From a checkpoint of a small transformer trained on Wikipedia: 9 layers.
Each number is 128 + 24 x the weight over its row's rms, rounded and kept within 0 to 255. Layers, rows and columns count from 0. Numbers have three digits each. The size before them is the row's rms in percent of the matrix's.

# layer 3 MLP up, 1024x512, rms 0.0838, rows 939-1002, columns 352-383
095:113134129147101091165129117129144127074157154141129125176190120168147106145137133124125126094146
101:183155103077083169160134104098119157110114120132080103140094146125112085101104149140138157115095
088:131111132124116132160133153092123132109119131156121126100132152150081109124130133075081110134144
099:091147124113125139088102104140164089094158141122126145131119115156120141157102115124130115145166
094:133139155118100141140117099105100129114168113160138118115166138120155130134141105093147105115125
100:144128134145146129092141087105120143147087136126098134146138100124129130145091134068126116136091
100:117118190155151139106105126144082142098088126157155123141156147129147133139140139101139130165181
088:124111116131139147172097157168125147107146137152134154119130143120095129136103127078094162154101
085:122142171133123097128113150163128103122154097112121139175119114133073138155110161081144151155098
108:108097143084124143148160103127153111074126139109143134111163142118133110146098117133161083081111
105:130119118108138155114091069111159132132118102095171143151090129160139073119123134168091088135117
094:148124112097116154122061138154120129086137151106099161121146126131151152089096126087165096126109
099:116141129112144133110080157214148128127125137137131133155131147183156123128116140107102148131153
101:130112142140126106126138109123110116135177125149155135111118141178164130127108130120125173088128
096:139082140142110133118135120128106111110133122166115160183154147097103110101145129145183162126146
102:136138124112124107100118125202152120114129089192139169141086139153114156112142122112137121065116
101:102116144129134084110105089159115110112101121117157151107131141100122101132114131098096099135119
123:123146147128098076127181131116123155129121162151134197125106106116128148142113116083135125072080
097:137149135122163102092134146172147135106124159133104135125104104139099132102133132115104111159143
093:139166150106099137112125102153160109194197121129147147087102106119089143075103110109130109138161
090:141114140147132090130137111139116103132122133138132147120128130129125125129077145132126142140167
107:118135094154142092105135100131150121140147116172125130069162137102113106127105138137128091118150
100:097116161114147142185113105151128100141142076156152141120141123114145116115099123143137113134122
092:105087151132158134126133116149155110153155166104157122130145093098120128146109112095148127147122
116:114129154130165124116155107131097078136119092119120160086153150146170108076150133117140149135139
101:145113145130115137096126133092144127107142137123111139124098124138129102101127162157167135149171
116:089134098135139128102137141138167129132097166124149111123115105097143148133122141162138121162133
105:146096141119170096138137171148137118115142148107110142097158128122120128130138110120123154145089
118:110090151142137108175105143105150105133119149124131096118113132115120117151120158117102131164138
103:140148175119096112103148105097153123110138134139134139102175152104173172113110112126070104170135
098:099106155132110140113135076140141159161152127142138157142118116130153099132131158144181133139090
102:123101112153161106143119073122125136110106113165071124139161110140147144143113158118135126144148
095:105133149119103130146144132146097118097081092133160196118140133178137135119152079128140125142110
116:148114124136143158112131133144089137144154118130185131109139135133125127101079136147082139116113
089:110127087124153142127055172081113106086069122118132110138096131154141133157138124112150126145137
102:116155106114108119136154099119148132107132139122108168099120132131161128172100125114171151094105
097:127180184111125116174157121126112085076168118162107154136103085134165104084122101150133119142125
090:138102141133130103162128118112084144108155110170105088163131117103115107146171146116152090177142
095:130101139185140147101147172136109121135131107150132149121120119122131108109132158129143138174136
097:111141112132118129146145118124133134118175097060154090184067123088111137097126170141135128102128
095:159103136102122145186130140167168152155128123138138110112169156107139115111143156135143146100139
095:083118132132121141100152148156142163096111138135111151108109111158112144188117113120134131137076
096:139150174137137104128144139155150101108152170176097137146104133149102075113122149093146115133152
102:139097125170135117131115134154187129117134131102109137128157139120117149166124097079129143150114
098:138129093134098134171129123119109152131156132106152114121138152119111160096148067102088111072135
089:119078166149110099104115118129100076077141116080132158147123109128142100120134104109155093097119
097:137114114123134145121137081134154125110151110171144129127128146153150121147167104085163124156145
092:155104176145149134133118145138160119108141131127150096116134101147154118113085155102144122096074
094:128136120136105167114120104114160146132118109134117119141160069144139171112146148168142160172145
106:087120130161102136127159160117123123129113129105103166108179162128127104126104125128159121127167
100:120105193088127153125106117074112115129146092115135077123130153138109141105127128118146104119121
086:169132177083131123124147065141118087131092125133124113110167104165140081092118128103134097191071
096:146113127114125127131116146133140135146134132075141161118102182114133155135112153149140138131074
096:158122158100125126097116141104148116146125143118120149114178107123174105107100143110156142110151
099:186139084103136152103127189109142122087154104123111116145161182167127106054128142129155146139133
097:131082104148106147125104161131120126186096136140127107086156094116160126163113133157137127144166
097:095107130079125163128123112136172125123131120154108127152124164130116104127109100088149134139165
097:110127150109108104163154161150127137097135141154145142169131123131106179132154152120106149116133
083:115164129122111105125169122125138133151106166149163110107086146100145136096129106132138099127139
104:084149119160108133133132143129147115158190117152063166092153157113138081102133150181100117088125
094:112100108133107127116112143168133138136126126179154102092099118107146117134160135136146113115105
096:104127127094156170144118147081127130113129115096109083137117166112181146119180101135103160122123
106:156103108149118098130116135197125077102129155136126111120133108127142138172118114135077130160168
101:127145095097124116122122128105092155098148136137123139135102188106131106119175091154087127133137
# layer 3 MLP down (transposed), 1024x512, rms 0.0739, rows 939-1002, columns 352-383
097:133050120128122098103127095131151110122162111104137179136120124176147114128143149093123077117122
102:076131130166196150114088122170140108123133095130191138140177132152102189136136121138120103129128
097:130135186106138139122123120119115106097133160133125154100155151105083122136155169150126128123113
097:132136150111149106161119143132119118111146155095130108111131078154126066179113129156114134125138
099:118105104097125147085115169173146134071120119111122104144053117103115104126155176114125107129165
104:101122108148151156142142103131139119091106160071088140146132170117152119134130177117139157143116
105:091126116148125131134134116092146153191139150122111106117086150109122138172152082121144131109155
097:147139147136136130116124122184119108110180163142083137121129107138099129131068164153125134168137
096:146108166100148143158084115102133149132176112103164148144070122155102090161134146130094120072133
100:106122129135108139142145113179148092135169144147116162166170093137089126148119112137122118091157
101:114132103142111149132154071131122136108122093104068107120143082099118142142139166136124164153142
096:143171156139119127127146122117126076128151080111112134114151086132115088129135089094109148129077
100:082130104141125127118161138141143168137140102126127091129144114100126140108085144153152161107107
111:144132150077140116153131130144147112158105156128158162129085111095117151091144115135070121150144
102:138148151139148112129147141064134144135156117158112106152177165093079133130147132114146152130179
098:133156184145134164132111101157119163118154138155116148130127157088166140054151110089137128110132
098:117105140110116092126133133107123169110138139124122146111152148138143135096133149138154138116157
102:135130107131122133122160152092119138136155157147139155129139126149094157143127128091127123117095
095:122147103146101151128152147170149109111183174131147146129134146126110129113138156129164079150124
101:136085119144102144141112157143119125143160112124103130101169122142090102075122147134152133177130
101:162162096167073129161093157121103111133091097149183145113093106101134131129101161139089097106137
103:109114146125108103122141126118136128131145132106150113182129104134116164125146157146129121125130
102:116149089159128168135169126094191147134164084160166128155120107147128145176113103136156124117101
103:150136112100199080114124130140103136166080095152104119171111162113181131175115113129145147157115
097:126170131117164142110118158126077128127157129151116159098149121111115134113107141153110132089134
099:137129144138128127094159122115125152135131116154122121107117126116135136117150135096159132147143
107:080126119150125147109145159134127090134075104104115139120133075133147187140111114141038121144138
099:128113159124154119118082135157102124101128051125114088127079098118127119100170124137108093147074
092:101120078119134090145102139172120158121132109117134109186099153141125112114161108119095081152134
101:123124186171114115114154110116104112127121161118113088138136151105115117144157133157113110150117
095:079100148150114152158154082080119157112143102142112141121115105119119110140137153135162120133150
106:138117196156153166143120112141139136123126138162123118120152121128126142109182157134136101092095
101:126099087128143103158132111135163170090140143142103112140127112113138136160098129185130123126128
074:100096122161173090152105130100146169111123138164135128123091119141131128178162102116113122140143
109:099118131155122157132153149181140117115123143134149126120116120158135130148121116140101105143133
106:068122151099143167156120107130103137151149124099149140143126117130166118120070124081142106097098
104:143131138090129121109146095114127135102124103109125130103156174097149126111141133111161082133085
096:113084141147171083133136138119089164082116104140139124126145106124134157152128163135132125123083
102:140111095167126147154150182133093123152135078119133105118122095121086118157156123142134113116137
103:170157139115129135154158078142126137101123164117098107143153157130126163130175097139159108094104
094:178126106156155144132129119140099148105106115129121134090122123190194133159125173095135095133158
100:080126096124128152135082132135092160144159164183115087112084130096119099134117144112105148161108
098:107145178113103168169136098151117150134123129097144168107159084118158117130133124167128124123184
103:144119143144079119130142167160146132146103137124182113160103162136107117152139095121145138137136
101:115098153161131114079107167115168143120110184137159128142150101154145147152107116171157161175151
101:122070115147122107151139132143158138102127104151129141109129068118192123100123102065122126119110
099:146137163135143107138116166146163135140144179134165093072114136129160063150139136167138156084158
099:153117155155110163123069144134094089116154095128103146087114112139131153149109086164120158077126
102:128139177142115205086163119127153142139121145143148158134122162150156161144146120159116150139127
100:118106146095096172111142153104138110091105126082145126102105117143132110108147131120132111127107
103:107153132136128131125129108095148114135119116156135128124143117121167128092148162161101129148130
089:087100093166135112114115133125160152126131109152148136161141131163142151111161120127159169116126
097:141095146075160135118192119121156131112166110132143124107158127119147179082128155110127098120072
101:154133114103148126169139137094092120098072108112084089181155100074126157096118116132158137118133
095:107138131147062079112130113111162111143153143138131144100171114109134148095118149139143131107090
096:099115103130129098177120163139150112184106122156131149077138091150092110164105164147143140162100
100:128123120111132134098157123133129143139119140119126129137146131136146108132159143153096126186109
098:156133171147167104167104131108146113129173146130129128107134135114144122119153094118137109113121
100:110138172129141118116118130118150137093122174130124078121114139127141127124158077155147120116120
104:159151159131148142125077127149134124120129122107083175152105136139113111163112115196096118126162
095:162107114149111117151109120116084150106120134110176124117094114102107083122137131112124129133085
101:173095096065115130119121126096105159109140151123098127106121124135162151124164110137096153131141
101:148136183149137123104128136146138141152126095146160151133139121139110168127163157138098089136138
098:137131119122083115119109154124128164160113115079162117159095127127118106149087141146118134123132
# layer 3 MLP gate, 1024x512, rms 0.0834, rows 940-1003, columns 352-383
097:139132132177146150151166110126130151144180138122157123106131104152126133122087138164130134123126
095:122134165146150125124138113066090127150118136134126160093105120156140147128149141146127113076147
102:144147138141121091151108133090150136130120112157131095155130152141172119166151108117103154161145
097:150186122134178148172088110072091097151140137133159166123131109124176128129111100085135091130095
100:141133161171162110082162168163149090132105130127136156126116146123126107113128086126109144112145
103:146137139147102104140141147127120122132097189120104105128114101117133137171187153152104105152151
089:117145132162135108121153120154118119122138132120080107156128119123137121164123115140122124115071
086:156129193160124106153092121150136123153124208131108169144123079166138145103121141110156140119148
095:185140120123145119111134165115128165166116139072098172111146133119155149088131115092102125131121
101:129164117170103124097134137154136111126143114138156130170126101118143132128131114106122143169150
099:116143155087136126128156119165105141117129095160111139175132110143154135119124147146099140107110
095:127137148141126124057108161169123155114151111149155136121173145085168089138104141091146150117160
089:108104119083161113110139103157127106086149131124138176144100111141133122165140129095149166114120
101:121123135130129097121164195136144140104182146139130107160106108103130095129144111106136116138150
103:114126137115118160130113088101123123126121179105097121126108113116138122132144125106103153161127
094:153140139128113117137118166106127155164125148112134138147150121104117083079115150158124108139121
121:167103128135103092134137118141120150171174167140158131120117123114155123132097134090128132125122
101:133115114154151106094146109118133173121151116122160130118127157134130140120122136112124166123148
098:078141145092134134111162104113127093102135136093123113134099143118111126125144146175119141134111
095:105120109144193120151181124113137149132134127164102147113146138108123143117110119127098171111176
100:097150130123125149117110129148130094104094074170107112136135143140136126098127131080136113083130
100:072158143118136143098165140132139113139168123151108099074131132120080132111116167124083113107109
090:132093118114109183172121111127164119160129073083135149170094100139084141135130110137168133068133
121:129114152147108140126127153130181098137127114145146115123135142117156105173128123134095130112121
100:158147125097130126142123088139085097170096109122163094175121180103120121137103102131155162117131
109:160146137107143159161119134125115144126104142117129147086165126156132134141114126130131122116118
107:133180153129104133149101127142165126130127144119139221106212085105173129148140106122120100118113
112:112115148151110136114104166138144135156088095128151128129145105109147094118137166129123131142138
097:123153102165103156110119076106137158079111109132094151179132100113152088117100139139137100107141
094:139135165136158127152109176131171134118083117144156142155131108122133108081114118163134122131144
100:138144169073115142163136122098146135138148155142123130098099137129148127103137129145118082164162
094:089086115137181139113124165141121132156142140100084087138147159130099129122193134097138156154150
114:154132153165101149114109142143084119148168102114170111161148179159117134103116178147091149127126
084:141130135132136135120117081155139128092165144119186141143153141068110128171123119153157155095142
103:144161120122146113101145068158125167101134120158108147132101099094169140126110140135161134077114
093:124106170137114104147161144129130105133131127164119141123094123111172104088148093159150142124138
089:119155138140125153130089166122113138145113184132119102150121149157151127164092133145100121143086
093:113096159113132175148086126152151117185134092120144169139137168101116141095103096126133123151147
083:122158104133086174109145133138166124123119125090138086165108122090113097101182144106133134119189
098:119143097131104139096152141119106105151148141116095139122131090107111110159148089126103124136128
094:118127092093113134105143100152149109161104095136147106134143122104135122115139128141184130132178
103:095134105118156148149110151114114158107163089149108145125139103107169112148169155100110131113180
102:106112144130147128124068098150115121106130168097132109150154138113144108156178112137086152129099
101:131091127131140099092148114116143191095103094120142118151133158119126099137113141116127160118118
086:097103139162088075100147147121086144112133123088147198126111109145115112080133127094166117081145
097:114129133159104137171100133159103148106146092088137089144138099118153152153119143140131106116140
098:123140133162126143172120113122154131125048126082108098149150101156107109137111143156127110132160
099:110147149146156122138081119109142130114143146134146089097126147104117137072100090139143131121074
098:140117185151128145153110163146137123143141138147109156123138078153117115126106154128144082119144
102:137120152138160102173199092141142105137136108112104106135125169129122136176118167115082106105103
084:159123167097129111122097107134113116138109104152125094126132117119099121129129126111093113127122
097:121126096161120164114126170116128145120115104122178164111125135123135127103181158126159152138074
099:120138149115168159106096148114140153102075108124113086157137108109139145112137111154144160093137
095:145151135168182128141161134120110164109133095101114116131085168125110101127150130142040153150138
097:135178108145109152121134119123120143102158120130127120155121083129150124132127133108139138163199
091:160098146105159106130135117100128104083111118133119122163109096109151117128096133116124118111109
102:160124180146142127108119120102117126114138137091160157157132139152140124151144124147113113078144
088:107149149121107152140130123120149107157111165135139121101112117082130144087132076139129118116123
105:134125094150130167112159117097106163120136083105095093150122037091172140139113126112134149111097
088:097123130149113139131068097113137094089149118163141141094061159090112098143096099155122111105086
094:100135124115143143107108091122083147095118106121166099111157118115096126135127098134145144124093
116:130131152124099140114134148111115214151157111131109135125124134143127125112117121106169119097131
103:119111112131093168091131150118118162118106138108120134145083138123133174128101129165118125126141
104:105148150149187105130132135115113140123089109124141122133090142075154121103177141128156102129125